Weights of a small transformer language model.
Size: width 96, 4 heads of 32, vocabulary 8192, 3.86M parameters.
Architecture: learned positions, biases, untied embeddings.
Training: a variant of SOAP for these matrices, 115M tokens.
Each number is 128 + 24 x the weight over its row's rms, rounded and kept within 0 to 255. Layers, rows and columns count from 0. Numbers have three digits each. The size before them is the row's rms in percent of the matrix's.

# o: layer 10 attention output (transposed), 128x96, rms 0.25, rows 96-127, columns 0-95
# v: layer 10 attention value, 128x96, rms 0.288, rows 97-127, columns 0-95
# up: layer 10 MLP up, 576x96, rms 0.205, rows 0, columns 0-95
o96 079:127144141133159145098109130145129106120165125108132119138088116148173141079125161142146157124097137094107074128141166096130097175147118142142101149120140097082140134085120137083118071121151143106150161139157137077136148107118129150154133127133133145146162096113141156142138138110134158089
v97 058:158093148150129111117097160150141092169139135097120166105098104098126088146148140090125134114088135081118119098115069127140121139136159117125112113117146171142131157119163178144161091112109174124105163117103134136169152153118118142118155123122114129128110160133121091146146131134100139083
o97 058:149124095116113120171121117116104126126133115111111145120117154130173143115122141103119117112099117092167115183141153106092112134136165133124154133166146141135064109140066086145087122111139115094109080132134144099094152139163143121165153110111106110099143151089114108131127133084118116149
v98 062:149123106108086107147108128141145116134165121125106146125141096148176158158154164122154136137104125145141146134099129146093160125112156131193112109061104161101113142123162153130114130118083150140133160160149149066094134135123159137116119124132105140136143095141110109161133081095112128128
o98 069:135164079138137141072175120115096101145138133144107128151123147105150152150138129090096132099060111121140122081108143110134144122138129138149146169144123149135139090202146134113116125163101134091136155112105163132137125117141107084131158105145114102156118147163131136104125108107134100144
v99 063:152119115147136120098130146156150075149158138134107109138144124147082156165120113120156154101135107136139121127111190142161104140157129165131110087102152097130179156122113060119092185106136127129131091107133133133140138144121128136126161174102116151140121113121077119131124118145109162120
o99 069:105174151128141145111107106108114103166145130121114149130135111106131171114127129129135137135153133116149120162124125152189134112124146140127139145135105103144118112151129163134146124139117138143125127171104068177112144093138139125153131117169105158131187146115160092155171153110066090172
v100 065:157123096158136152114114114093101121144146096111158143143117086133138099142168120107130142136124148125149151101119141101131158126130095165179078166096136162128139154150133130097151137144102129108131149128111131108082115144123078088144129103128131153124156083098182153150083133154118094119
o100 068:139103114140128122091112095162114132135134156127139133091193105129146161139163163168075118128098099099143118149159149100097089125133112102118108111117072125111184146116119112102153110092117148162127111167167152104129119125140116122140142143089133106131072132117116124134144127099141107133
v101 068:149126104119128150124135114146103139095176176097162107113149120100144130143179152139101166151132120175111136114139116101089126150188147122133082099101129111144129112140125125142136092153154154123168102152136124119134090145158140115125097161102135128153127130076167084141096108132110117149
o101 065:165114117139145128168103117094138111124139094149182136121136109146106089098158132101158109152131100105182096146136110075102125153108109136152166120157101091166135158119124136127124145145141158137119160155144106162130092111143115074135151107129138097155165115160133104111156114155122104132
v102 070:178106148136142154174096136083144145100158160145092126151126123121118143149134112122112138141125119110175138134086131123162131132115180186108098109131146098138114111131149086128098145078146114100129138143147121148162132123112155117159138165117107158158132094118130150128123096064148153124
o102 074:089166133152089135118127147153122123159130137151133110111116136126142133108091119075114114127155123088133114112156129161145136088169104174117166141196181124100159137189124143146141173118126119140111137098143127115114111105097135166113145123118118157126134140098136096139132088133096102135
v103 062:133144126121148117122155119131118139174118129154127128141101141124120132126115126109123126143074113105123089062085149088103141124124162067146140118117133120130097151168142141129132156150116192133165110105109086149104117147109089155092128113152166107138147129115082158126127132121149075139
o103 067:145097116119176151161154122119129172119137131128126206164156137126132152148158096129145119108109146119130132118162110145112165132146140106123105100117114132137154089087131136110110105106139137117095188106129133170123127148163127142115149142119139119109134154113159133116150162187077083132
v104 064:110111075100159145160139149117139119126088131127135086092149145135117149146137121145148121128101142188113127126120149095153160120168121156122174125116120089091101114163137110133119103128085134164117120140132116107161105131096111105113119148078063129148121110091108126162131125091135123168
o104 066:082144129107107115115086106141119115147104163126131186169110116112082083164123133138147125113150159127133079118130109128134148147157132102132124191120152104124130178129125135131132130173105165134139146134145114126117120096096147072070111131128143127137155093124122172119130154131108121102
v105 063:155142099149175112149135111151102135102154131147146131117110134079128135157124150069142153144110126137162129154120107124111147132134137134131121141120100088123163132121104122105127116131149071106150130086125178142107081123104102135144125086127081146116151137084142130165140127107147181184
o105 066:155172156130159101149122108118107154118138194099119149126138133144152091136138154171112156130124113142155075112147104129136169120098115154123164119123140121088179171095133111064126180105107101128136146135116134099121129112154103124106128094110141145124098138175123139121153136138123139117
v106 065:115133125138114130140100154141123132126120156150153088114146133124163130109082103114169128087100123090126110108111127146132108165136094124135124118182100121098096145150145171126143111181120127161154129095112142114158126159146173153153094134117123134101077146161115182115133107149142126182
o106 066:143143131122132136145112130139111142175104151131109195114173142138182132120125122164146127148120156134166147084123119120110113119125150087159121126172158134174102146155133161128115110111087137126118113130063115147130106156101147112143097140104108141105105099145127157100106159165139170119
v107 057:138107123105145138113132153133116081129167118142125076103150122101095162095122110130137114095133145168120097098092100164143124095152089160141157125122129092074120160092129110154099113107135148131121164126160085169122117146145142112137129095138144138143107108102141122150125179165091131116
o107 063:130111121131132109117138112109117121160142170104115089141142139099102121125099139133094106109133140121158138143126095115113095114136176124120156144118060072107132134086151113192094176109116126145078111127159080132119137082096139118140146128116139103137132126102132136132154174145122155155
v108 072:125133131107089079130126065115180187127130113145115146094111158144109148131098156127157200121130131131141106091121097096160156133101138139115158121135113154090150089138127116156106119134167112125102141137129136139131111114080145103119146112124145136151158111077142132148104150125145107117
o108 072:109126130149104121133173152114133104133081114085118115105134160115075106132135086117093109094076143146119111108118093108135115109131080145120106113135153116127173163134146121151146145145129117103091106151127154143132106122147170105144187122137153116099112110099096159096126099145107104093
v109 061:060141127127150130154101145133157121148110160161165168156143143109116114142137133160114137159125139105126128144104088147145152125082156113061115110124121128112125126108101100104143157088152114167143137145101089116082107179150147161118178147101141127146113110117119115142142130104108135148
o109 060:143145057127131131156152133125140127125123126105132122182103129135193136122134106109107137119145110127143112127130163143189127144143058137097133117126127148097155110140122129175112131135113153113149141160132106137160133106120117179097118098103116139109156078124158149130113118161153174151
v110 074:126130132146130132102118133102094119141170102102138129155140146133101121194124139178140161120127118125137078130110104143153135144086130160101115123127149116101170132124102125139147167124170128159164124133158132134148161129190128150141188099101121107156149142128153112178121169122134157125
o110 075:107150061138162135156145123109129093172158108125138105122114098110148174152112093136109133146181150145117136166088155119127115132104108126121139171092123160142153141152188112172121111089158106143121146133151144143118120134144134139136146089144096123120090116133115129165156122121086138129
v111 066:127085142135105151172138115099148133089120092154132156127128182130155125136117114148135099101095170121114110154175098120122121104138110080149075117118140123075102117112152161113128116119118114116167108135152126121135120111103084133076158110111135111101177129141124107112161120137105160101
o111 064:100098078124108141140160165114096149096087209105154166123117122136083150111106148155103120143146141146114162086097146151124135117137147097104139136166137173147130124093099122138117108127162118134170120115134159124127135157123136113105112098159132146148167142142095140138133146104139161124
v112 072:084123136153135105155110153099144127141144117140128113142172084110146117134122138135155110122119141095169104107135119071149170108137145144163076082097122073149142136143152120114100120147129135121140149129119095174151154093117109111109083125107122074123149131126114153174144136103139158140
o112 079:128131150092130131132127150180130141078106122125092127130131147137151091121125109083106138139142153103114157101137084134096134105103120121068159141180140191106127129153122133160129172106140120154107100158155146147100068115103140113128106112100103099157117151141105148119139126147145118139
v113 066:144163106141128139137179163152092140159101173146112163115156139136142148161168117105115112102164103103086132148109117139111120117128171120140110112152134104139128121130127150140124115084117150134142131163134103166142088155128131110133151132139102166076154124137116079123120093092085080146
o113 063:120121160116139143142123122136128133074206100093175141135108167154108109100100181113135150141132102124167092146134140137143128170126131112139127117124130125140138125155076144150119157117092117128164165110093102109135169113114122111128153123104113133124164119120184097145139118135129177134
v114 075:186125099151141153126136148090111125122123124114097133113166166160155121105124125131139111112143124147155060082133119136139128141149180131089132088143162144093149175143134188089122131134115152104153147140131118113094137108144121141115129106121172138128129084090116140123099140110141088120
o114 077:145124076141127092135130137219129150163126111121158131112146152141116129180109134097114163122100144120126116109173140136079145145150124070130096129102134128140166117143160136133116130126153103126106066119130121152123132146121144105150127124128154125164116144133113104152186119097121135102
v115 061:120146153155171116092144128094144120101105105110114106126108095154119112111111096148145134132129157135109119138108127152152205137136154139109119102119074104107145156145113134158143125087129115102129160108092130148099165135100127159150100146117099097117116151135063171148111141119168130102
o115 064:132152132132088130107165053170141142143113135129106146139093110101113153104117093119117145075129115148115120165125123135120151114141131100117121121082124106152121098139148116114119125150113102147129082140154165139085126117134109199131096102089122141093105157131100127110140131176100142113
v116 063:116113133164153172060130091136164126167160121155155091119152090128127109138141125133123159111091122136145124191104164165143146147143156141148078153133123122101137146134105146170093150109141121109114082114153137111101112113123182145117124105145129151101115112133126128140173115113125143133
o116 061:113143121146129155148123134172081145132121117112113101126146086141096146114127103140150147138139048107157163162119128095140161071100134125114113158129133129098113119184131123120146122104096133144133117146103111129096121098138142099090145139142137147098164113145127101149194145163113130110
v117 058:106114115113139096132163130147078113141162155118142126107157126125111105147135183082109101096093162177097112126121134109118085155115125113152156138178107157115125106105152088122144123148122118143137187091120144144110141144112112111129139129139137143121120135122164089136159096071163134132
o117 066:140096123065162136166147143141113083135120157133123154142103128143127099108111119136133174160117097119165108102138118102128130106065141179152131162133172138124157147117125108112123138155083159130105136114146150092109143068158130125149121102145089116129164108123158150151127114131148125133
v118 066:150121113121128067118175130108126151121150139149126147143154083139117112142147160145139111122120115127131167160120101126144139158089140139119152124090131125158116121165085145133186161133114174136139113116105120167093114129115120106146089138092076141153113119163111088150115158100109167156
o118 069:156133159115124140088157145103158125148133107129107118141110118094135103161144151106142151106121143124119128110166158133115154137116111135138154134163175148179152109172158136093132157113132111156151120194144159124150161140168119089094119127111114150115166149099109167135111158149154172147
v119 073:131142116156172145172147149109098143104097103161130140139107120110128105131159113105083095107146148119178154136140130136127132130113122146133137091121135141140148077112146150152128149136105135105108139074090153158100130107170079088110110107175139157119092127133115082090117135149123097115
o119 073:084104145105138115106130139153119173157143114101201103080131149134146076096104157155127163125112091137080131133136156135095115118127174145095098141098153155099156132089137132129164119104144137135152109156130120126107106133160124147096086138141136097102120128113128131114155122109152139140
v120 059:140125094116134112087099136115079176115164098131126141095178121089127117126144120134133152111158116177132094117090149127167141124104110103159097097141154154118178138135119173135109154100120108121115126150119105122152120139104120113117128141156142141144126131158165169083130161133133132067
o120 060:101118101149174161110166105150111118112151135115149123105143104134148112096128115136128103143128117116084132085136116117141106154132096106130113170108088126158098104137178125142135130085090125138110080138136091067110153128129127094118132118165165105124091148161115119179146125149116114167
v121 078:114134111152123100116126163083095119097103111160152117196135118105132145151148134137113125129123166085171121172168094108148128128120111175149095139161111128158175124099106103091122160141134154116076119148104127127155127133117113137101106131110150130139112125134131089120163170104112116102
o121 080:138111158124132185108133113151090115133147089126123100127122080190163139148124149130099165143141075126091111133117126137081115133126108109078133152111136108077113143086105151128121172102135097131125142169146137128096099138119138114094112132160123127182124123113135147144102133160123116144
v122 063:112152196139114115128138128132114138114182130175108085152105097099102109111151164102166113101155148136091170135122109172138147130145109102116135098115079127115145096098102146104111149121134143062130131118147141129143132143140116125159114133131117099108105080113137116116116075136138115122
o122 061:174090129137138166146174097129128129121108178137120102115108118107108084123128108114097148114107083161109142107138137124128133125162182126103117116152136143166134119118163110135164187084130127159128115110082131119155084130162062136137109145094123153108132111134107130120137139118106116135
v123 060:157122158158108143131124105129178080142109105126100118123143143124167106147118136100152140096102115131080136141094113145123114074116119156106149126144133097144125088108121134162117108132087134151161141133080165194112097142123104150151138156110146150119113121115141164136156110128112121189
o123 064:137130143126112167134113114125111140112103153092096127151126101093119122097072123142113148139107200136136124132130129152147139110073119092153132084143141107121112155126105081141171120134107145135141132116126109119115106131170129140140149140114084127113094188111183119083157123103108147134
v124 065:165117126112109097093110148104106136118131124139156113129190109153108125078124094170152126129145126122127157095102141123125152110106134113119094146099124134109101107146170139137125139131161187147147160122111144153155149112167100106092124119073101133095150138171148131088092119094134142144
o124 071:128132161144169113108111114115149109111164138149117169112133150067134104127128149112123140078108102139140142100150137131081114165106088092126136164159151151152129153128190156135160092114123128121141098112149098099092107169110149125128123127150134146133126129094116158141130105138191147128
v125 071:112132117107152159102109136141126124160132155145156109124147127173184178130101135141137100094109131089102074079127094113137098108130095137118132118131143155121139143113120106108092153126097130111149152133160121127110154134123109183142111130156117140177146112119127060127162101141109169123
o125 074:125105072141100129080133125174114071109131086113102132120131135127169183163097106157117152145165129107131130109088126113090168132134145144119101111150141129158103122108136086144087164140149126115148149120109084164132128112116178127145158130128128114143137134130147106136172126112155135139
v126 067:146120147159124100099137118132153155171159116133126106084115108126112122096124156124068119146081129140122170144114134104145167165146102163112133076100117169117121103138111093137118098130162112111184126115133078105147147151096145127152105111125137105136125136160117128117139118106154171165
o126 068:120141125082147133138137140134123155108162141109139155129124101088120119119108086132100133107162126103115118125109108131129148100114169122123117108166137116140085170147092110090106128124135143130074122134145132123120155129163135137102128117126134165072191106141122065135111124185144089091
v127 063:097137133122136101149180130150138168107106142124120109106160131180134158085170103188116147096116136173128137178115139092137099090133153122096142128138136140110147109126145130137174103110127133109099130094132125161140136115161141118153172105110098140086101116144162135095138118139121124164
o127 069:130150103127138104120131122140143128106128121132128119074112143128076105145134108091131103112108151108096114154117128111113100140085139085085106108120146073111112161123122127130100130154093121125169157122116121085124106122068111145156090066164120132080130096093108143126143095110132139121
up0 086:136119116132111149094091099126147157108162117141104145141129127143101135143110108173165109172138149159109102118130120098107122166150143136157080171125130125125113186158121109173137097124113109090128175085134112144125122115126145159108135148094134105110099198110121117095127113154140111140